Each number is 128 + 24 x the weight over its row's rms, rounded and kept within 0 to 255. Layers, rows and columns count from 0. Numbers have three digits each. The size before them is the row's rms in percent of the matrix's.

# v: layer 7 attention value, 128x128, rms 0.186, rows 69-115, columns 0-63
# o: layer 7 attention output (transposed), 128x128, rms 0.244, rows 69-114, columns 0-63
v69 117:153093099121089145159131092077151157142115133099119132186171126143105109130133110139091144126162108083107135098134137154141176103137126151129089144111147143137126131163136120153126117130116100
o69 113:184138122122145151136149117136156141132133138123133187187141130152106109131129115111106129109154099105168124092128125125135172158145138118105075164097122126129115125120160114175150120147107135
v70 109:105123171137161134168113118109142133189127104102140099084118142155138168122129163156138132082136115144134133147154089121125080134106103098115137176159115143123143113115105115125145069134128142
o70 104:118140146160138146121149131103121123176102110151117129075151125195145166134143147152102114113130098138132126132134111131113088121141121115123142181113127160126138091089095121128111095118147141
v71 121:131170144161148138147122168112154122133090066102129129115161149120155075123119159124146145129155152104118146111125114142166189122109123163115138120141172109142155107132145091127157143152102148
o71 119:109129134141128150143138149122130109149130096090137130130115124139184108128105164130145146086153167087104143081119156106132201097140097129097121134158162124150139112130176078116120158154140154
v72 128:115139120087105116138104123145105106149109132134099142074094124102147085125100117177101097106143135155161109156102134137161136094108114097155118104125141085129062138156148119119156078109127126
o72 129:138157116092128127139116115130151106169133115137080139061096132094112118131116133164114123122112122132123123147128142124115112135121132127165118130111158101148037107151142114128152115103109137
v73 112:159168128131113136142166124145135117120110114123118137118124092113101169110112103121141089134153114155128161146115111146114125115140177144128150183137106122097125112118140143094115098145175125
o73 109:157131110114104112144119119154124147137123095112124119120163125103129153116110122096125141122135151115112124134135113149104093129125151118130152138158135125075125101141145131069138086123177143
v74 125:152140147100144103137133135107153148136149146110079123127133128120118130155114166157118176119124151088124135105133142154153145137105132125146143128132133120099122168111094147093101166117107111
o74 125:160154149125155110106130101142102117119141181120095163152155134168117131147111164119137170119112146107133108124163169139129168123120145148167130156121123095080128145124090132068121153133103125
v75 112:116181122094169158110078116124182161142164134114134147081128111132134134144116126103093114130114164134102123120147131109133144130102122134100151164106141131104102146117164103119108120129103114
o75 111:098148133108122110127108109167188143175129095112174111069132102128160146160141097065110122134133152129128100121151134128136139137119145127120153153108134126145066149092120104147102140108131102
v76 114:107119112122141161127100139137127150106119101158121131122104112151108122133094151140165164133121130130090140094121144171156122120112138137101119173073186115126108136133102106129114121123112092
o76 112:120107091121140133086120159117084163115116147157133140129113145153111126155063105144129167134168121139131118129123104185149143122114148158116123148066137113132122141129164100132201104117100092
v77 109:148130133118127138083104139130120126160132140093100113122133136102145151137122150115112071175106110069145116112107107138162142074125110107130091135097090153121121170160130136178133125123165135
o77 110:159156133114112116144121142144084123138100142068124111125101151111139161120096161124137109139155091121148098183128137135158145108107151116144105143084088135124131149180133160153120074111181107
v78 114:108159167134092131113120109172139132114114154105161106136121134163105132154086154090124153148116107107150157144160100132147162164140175077152140106157138128160085107141148090115169154130130185
o78 110:121147145158119138094124114203127144123099161106153119106127110153112113120061130077132098128099106117113146142135115093151160138157130104191125101154112118120123116121131110104175159138094197
v79 109:154151096103106134115149155141143190117118150144146133140121141104110118152105086133131101120123143173090125119147082114152110154131125123103074110185090098118148116134124113136071128147072119
o79 110:154146118107114162129143190090171142137099176094128122115113135102081121141169069114116125113125151147124081156099125094128096160154152114123132117151104137121147135100125125128123125146131136
v80 110:121146126093143136096167072094094194154142144078105111090132162105103113116105155128108112116112116141129115147136152140129114132164140061126100090108122135119122138121141083134145138155173100
o80 110:109119167129129176105136085122091139153156147055097121053100124118094105103128162113112143118134116129135091107151135110125120138131152118117134111120134159125134124115117119129144123154158110
v81 125:152117106131162104086125128121116130133134120128112112155142175132111136143097134124133081102163111078157150111120086138130099114152165113167148151160139163122085122136111075117148169119105164
o81 123:150107135137167089103148096139124101117127136119153100146133178113106173118078163126142120115158133130111148098139116143158083107124175108158140127169167128163083121126119082133146140133097135
v82 113:115112093093105106099153169134114134179106087078118117095154098147145123076064095116165140094176118135141170105075095092112103133149160116096124131106166154121081131135120125151097111137097137
o82 112:141135080107057142051145154166083093135141096131139120107154115109176112061124095115142134107127124181146143129113103093135124139097154140089129111116144152144104111127101121141131122120106141
v83 119:137154106123118148149160122159129161172138077127113133190099144079134135160145129137089144136132107118151123114082144139109117097102130089096092100118096128152135126180120111152134130145197151
o83 116:144163135149139139126132118152114123194099084103141124198112137084176109141139079147115170135126113106181148136104142142117088117110132081139130104108102145131150122153112120184169128129175111
v84 119:123156106169090074113161134117141141145150086098124106143071154133163133168134136109130107090165120122130109119099141103107135131092108168131142172125099128107111152119139121123157097155132129
o84 113:155156118166101093109157124107124146140145148128155131177067157145146118134149128124140124121161113143117109095118160126112103113133095136123165147140146163108125119145128091136149151126129142
v85 116:111162073112174144162128131084096144121151161145114116143132097130094093107141134094112115123168147113141158153117147126147164164117111086090120145114131105138122108150149124161162123123116109
o85 117:122172115103152157143146146147092138099130160170128136146151100128104103096109115076154095131162161117136141139097111117149116141122123105134130144138100128125093139135145085121171129105145130
v86 121:141144128138146137160114179135161165123144096134140165166119126144101116098119116109153123132139112097088069139132177141125126148125122135132130070167128129145110125133086080125129094144116137
o86 115:138138152113147115124114181121142148126126088104144158144118135156116088111131117120135126117129104118107084131154162117107116094126133122115159087174124154137102153122110113146139105158144139
v87 120:109163139115140106121137125132135141149117120135142107101121156168116116105123115104122142123182122141098120085141129089134135128101107102139110097121101113130121090180137082125083116134129164
o87 113:122146139124093114106119143158127150134103099120132135097113162174115107095110135105135179135191114158114138096151145149097117136153079130168130120108103100133147115147118100129086104112141159
v88 114:172174109133115154104132125095146158141132190109113125171141103149157127133097092130176126109142097173172085117101084130131104149099139118145149139109151107086118130139136127147145129073143113
o88 111:188099123162107160091151119112129163136105148098115128125098117133140090096098072120178140106122107153133099133139071123136129165123167137155146154146130087129124126127133122140116137086160113
v89 121:143125154162147165088136162097110159148084130144122088082145135110148144205137134150150143114107146170146128126154125119108118147139097130157094135102094122103082116150144109114111103134132102
o89 122:178116131127132137083163157087105140146085110151123106108151141133145144181132136179137169097121153174160132139133147128107121171132118121171090118128106083146096097125110128128101136113141083
v90 111:142159150135092123102160102144080150095123155117156101099153120106116150166104100135127112084119135112161148130101186123137136132155122136098105128149099133107140123105158121169063134131101128
o90 114:153154136128093109082143085112078179080129125159141153087138120095112139169160093123132100093136144127174129150134176166151152169130136156105136151154081138128134126133120108149101132138121146
v91 122:168127101137107118138103092120161125144104124122149133126141128174085131124106155069167106099121129102109133124131177147185123144112126102146076170145113138102113130158143159126151177132127168
o91 118:119129091116095121128096108114143119161096142131146148115134129190068110127130134092160132109147137100106137140149163138172082142147137119131071144149097152113130065147147158119176162137149168
v92 105:125194165069120135145153168137166141092067110116141138168154108102120088126129105146124132108131128137123126131116107113117144108120118095143138120143136127118116140144140143132119148129176121
o92 106:143149134085169137126149138119170142120070150083110128155099119123126073144114059157135076144081137122154147108111116166118158136163120145145167126154107166139095137139136125110133106132178145
v93 112:145156141142172173107143136114127134098174123156150112136160120168126115122115172128132134142136117152136107154165167121120146123124157151159081103112120108147066188151114138139125145110154134
o93 108:146147140158172151082129106119160134134155151180123162126175133145161077102148160153130142133097124159131107142170170132168145093131131148160099082160126127140111172159109097137131133131123157
v94 118:162137124096133123129117108161134156173120144126132115103082158130111120094140102117133139153137144131130142119154139113150085178142143117126162150083088117124127135128105111132164106138138121
o94 118:116117117077122136119141074138125143129145132181150130098103161115099128086136118085116122131122125142127149140122167161096087164143136123121144119076145130150144158102098131142130144099158138
v95 111:143134121105121144113134086114144128102137102130105058125093124134141142118140134114143113120124185159150141080133171101120128110118172164110092111119134146118173097129115112068098154137123143
o95 112:144147093105155127143117086135146118099096117178104131130108150132107144134135111104171128092167115135134143080148157100102124122085175145115098134115108122116165129141131107125099157130119152
v96 116:135118126148101110112137192128129159128113155193144120099107073136158171139104102102112133117116131127127121128139144120142095098153123142159097188113114141152125114127104119157161149146122095
o96 113:127110113162105145129123194110143198118146159144113151112137098086134164136096112098116124130125093109106140122135138142131098069165120133148088191130102133165165125123107109123161150154111079
v97 116:113123160117120140143140135119157103192140105149110121109060123080103117119134147153145105129117132098077096103110181143117121124160133147139134134097119090108144139147172118093151153121062122
o97 116:108136182128131100141143131106152120145135109136146132121083115099123120117141159142151121125112169170097082115127200178101116075164122118095129187126121108104125145098144129129114122105102087
v98 104:088157160168155152099093114096132150128129130134150163152080175133129112111143116126143113124141098155139115150107153144050112098072126105100133116107130150129130115128141130117087137149093115
o98 104:141115146149131106116119117101129141114099133142114140137076102103146122103128146117157134091142134134173092152103145143102128149154099107124120109094140146128126097118130123103123078133116128
v99 112:128083107118112123169149158137169141121129179131090106096142158135124118139132146100097111129119087143110120144135118140130125166129153125137098143102098113131103063167115145114142133117129114
o99 111:128101104139129096128142154105115105121111198127114091096140155121133117185135105106118127128105111107106100122132131097117172139150126099122128168118107137132086110176123122136106101096114147
v100 105:124142101144089121149145078147136102071116127138166132182101190126180119122097135093129107105166112116119142116105071085122094124168159163128097099136112123121137123108143151178100093128107114
o100 107:129109124153099136124134096127140125102101167142148116165142155114141129107160110103152108091131101109107158115082093121139113139153125185130137109145115130144174134099102120180071123115129135
v101 115:133135099176132148179144156155137157169139157087128166102131135167151112145098163154088120152141174140157136141105144118166109087147118142169116096130108113133122093074136046108114124133149147
o101 116:121103117135130116147111170135112098140151146101138116089122153145153068175096157125097089097127089179149169118130135115105111125141128157144101104143093109112104137126117039109123114139147103
v102 120:113122153118120136141097129109168097105115123131106124086092086154177112142138106193133115104138152157102112126130146135132093117150122080120126121154116122129143151154116080186119110158131163
o102 114:114143174113149137144131133153145100115156118125132089093093086143195144137108081147138102120152170149112121110099153140105080136148158111140126125147099108115137177165124099142130114113106139
v103 121:142078099119101089140139130128114125096135114118114125121117153140154099160107124128132157123124167123098146133106126133122129140108108117132167129103138125142137107160103140119142153097158155
o103 119:122074103137095126189174173116103110105123130157128095127107144174170108122102142117146143153109182117110104102106147160158132130086131110137182112113152129142128117133132129096114153134146103
v104 116:064128163108168091129149108110081151101123131144104113136157105161129124115094115117137127131132148126097139141158116151158122112132074120142116098130117109149102136126145181129093116137133142
o104 114:115087163121139124121145130134119158068159111171130135139132088144089142120114125157144144122113142121134136095187123091148142173159108104127128092157073139110106115098117150140119144121143083
v105 121:146137101097124130128174116113125122136126153114129117118115121087162135153149143116146145145128103082102125158126100094120092097124132090165122156165125094130195110125119137088102123142157140
o105 125:151157107145142106133150103107095097111152118104137119121118152109176111156149130064152154126143127137122145168150127129108089111121118096164130150142146125115182147115122132105116133146157135
v106 111:166127186123146147106097109127103165139136082129134142112108083139126124088090126105153144108117142120148092139141146100119117118133111149095075117125126157138125088115143139127150101105131115
o106 112:182201135153178141167138103143100113157140098155120146112135095149119130114093116134112142138135106133120099136146134159110154103140134164079108089127117139133139095099135161132085161125125096
v107 122:143111178131093132110167109156099119161138142131139148157138111124161103121154158156121127092126130157115133133145128146168109089156141164102151138118129109153139148140134097173161142117094133
o107 121:129135165119106161123150132181105149145151135127161138155147133110154125164161184112139112130102109186097087143126107145128101126113137162089106153104120118151126127121127111202136157142117132
v108 118:133107154118096097121164107132137117122156097164107117091145115159127115124127093159114129142130123118148113128146126183104098131139121111076102166137088125113142114142195054106130205135165109
o108 118:138132148126085132126184083100127142128159099130088122114133162153126115113122100157118110156111119130117103137152135156132093127181147101110096116107125149137150118147163044092139163155164148
v109 118:149110131100144151156172094140146151108105106096147127131142127100163098162131161123125134106127165112134083123165164092146140117124151151129148110088108149145150164121120164135111146126136144
o109 116:166080132088117130167154100135133150108128140123127149117104120081165154143130141148109125148119153132122094115115176100144150140049154112126140118105113109139158111125160132136119125145113119
v110 112:123119139092153109121164101121141132159129125119135116128133095097180114135145151128143115147102128127128107155080164088131074102124154127125156152182132140178094107106147161146118140093066106
o110 111:118120126128111139116170097124115113105124112111152175146159104097157132136124154152125130131110132161139141137092157085122073128120131152115153147170114147121058115128148173089101114103117092
v111 117:135118124148132176135141113148122118122107106085138128091111067095114124160161119130115124101114077131126129090136111143139139106149110106148102140131084144166122076118135169106136125120111129
o111 117:144121127132181158127110117136077113124133115155169124095123091111114116145140122134117123136115113104147143091132107117125118099083138110156110161139077141114150086149135141099139119099123139
v112 109:138105120093165142097106142148118105127113149113100127179158126141156144117132108094140174135160144162107109133100149125134166107146144100185072160142098143129118119095155127120114161133111152
o112 111:139137121114126123122095151113124069113143135123133132155136111096147152126169121119105142159192132149153121133154141145143123072152163147144090097123090160152100124115187110135059142102142155
v113 113:151136099117136088096129123171092084093204137138150153104138084121134118166124120166129116122091086121106120130104147125158153166135136125119155154116121152159159093156132130094111107174167140
o113 113:128140122152157159130129109132074091117200138119140109106152121121116115157089114159139118159135165101138134124102184083138113159123177138130145138105109152165165155158146147103096136145132143
v114 110:163139135071162133105099153096077143121097130146169137149162130117153152106145125134202126120127129131129139139152122125154147119138190135116133103158102137135113142107128118144153109129141146
o114 109:153104106087156165106119127135103158142103126133135149148171137125165173097116155130153124100132129143154156153148124119129157105147155120105121123201136137152155195113142155111166133137121140
v115 114:127133071071138137150086114098120093116095122139128099120121141120084129166124093155112161141104134124117091135110103101078099134158132171135110167101102099117142157141096081141102098140136137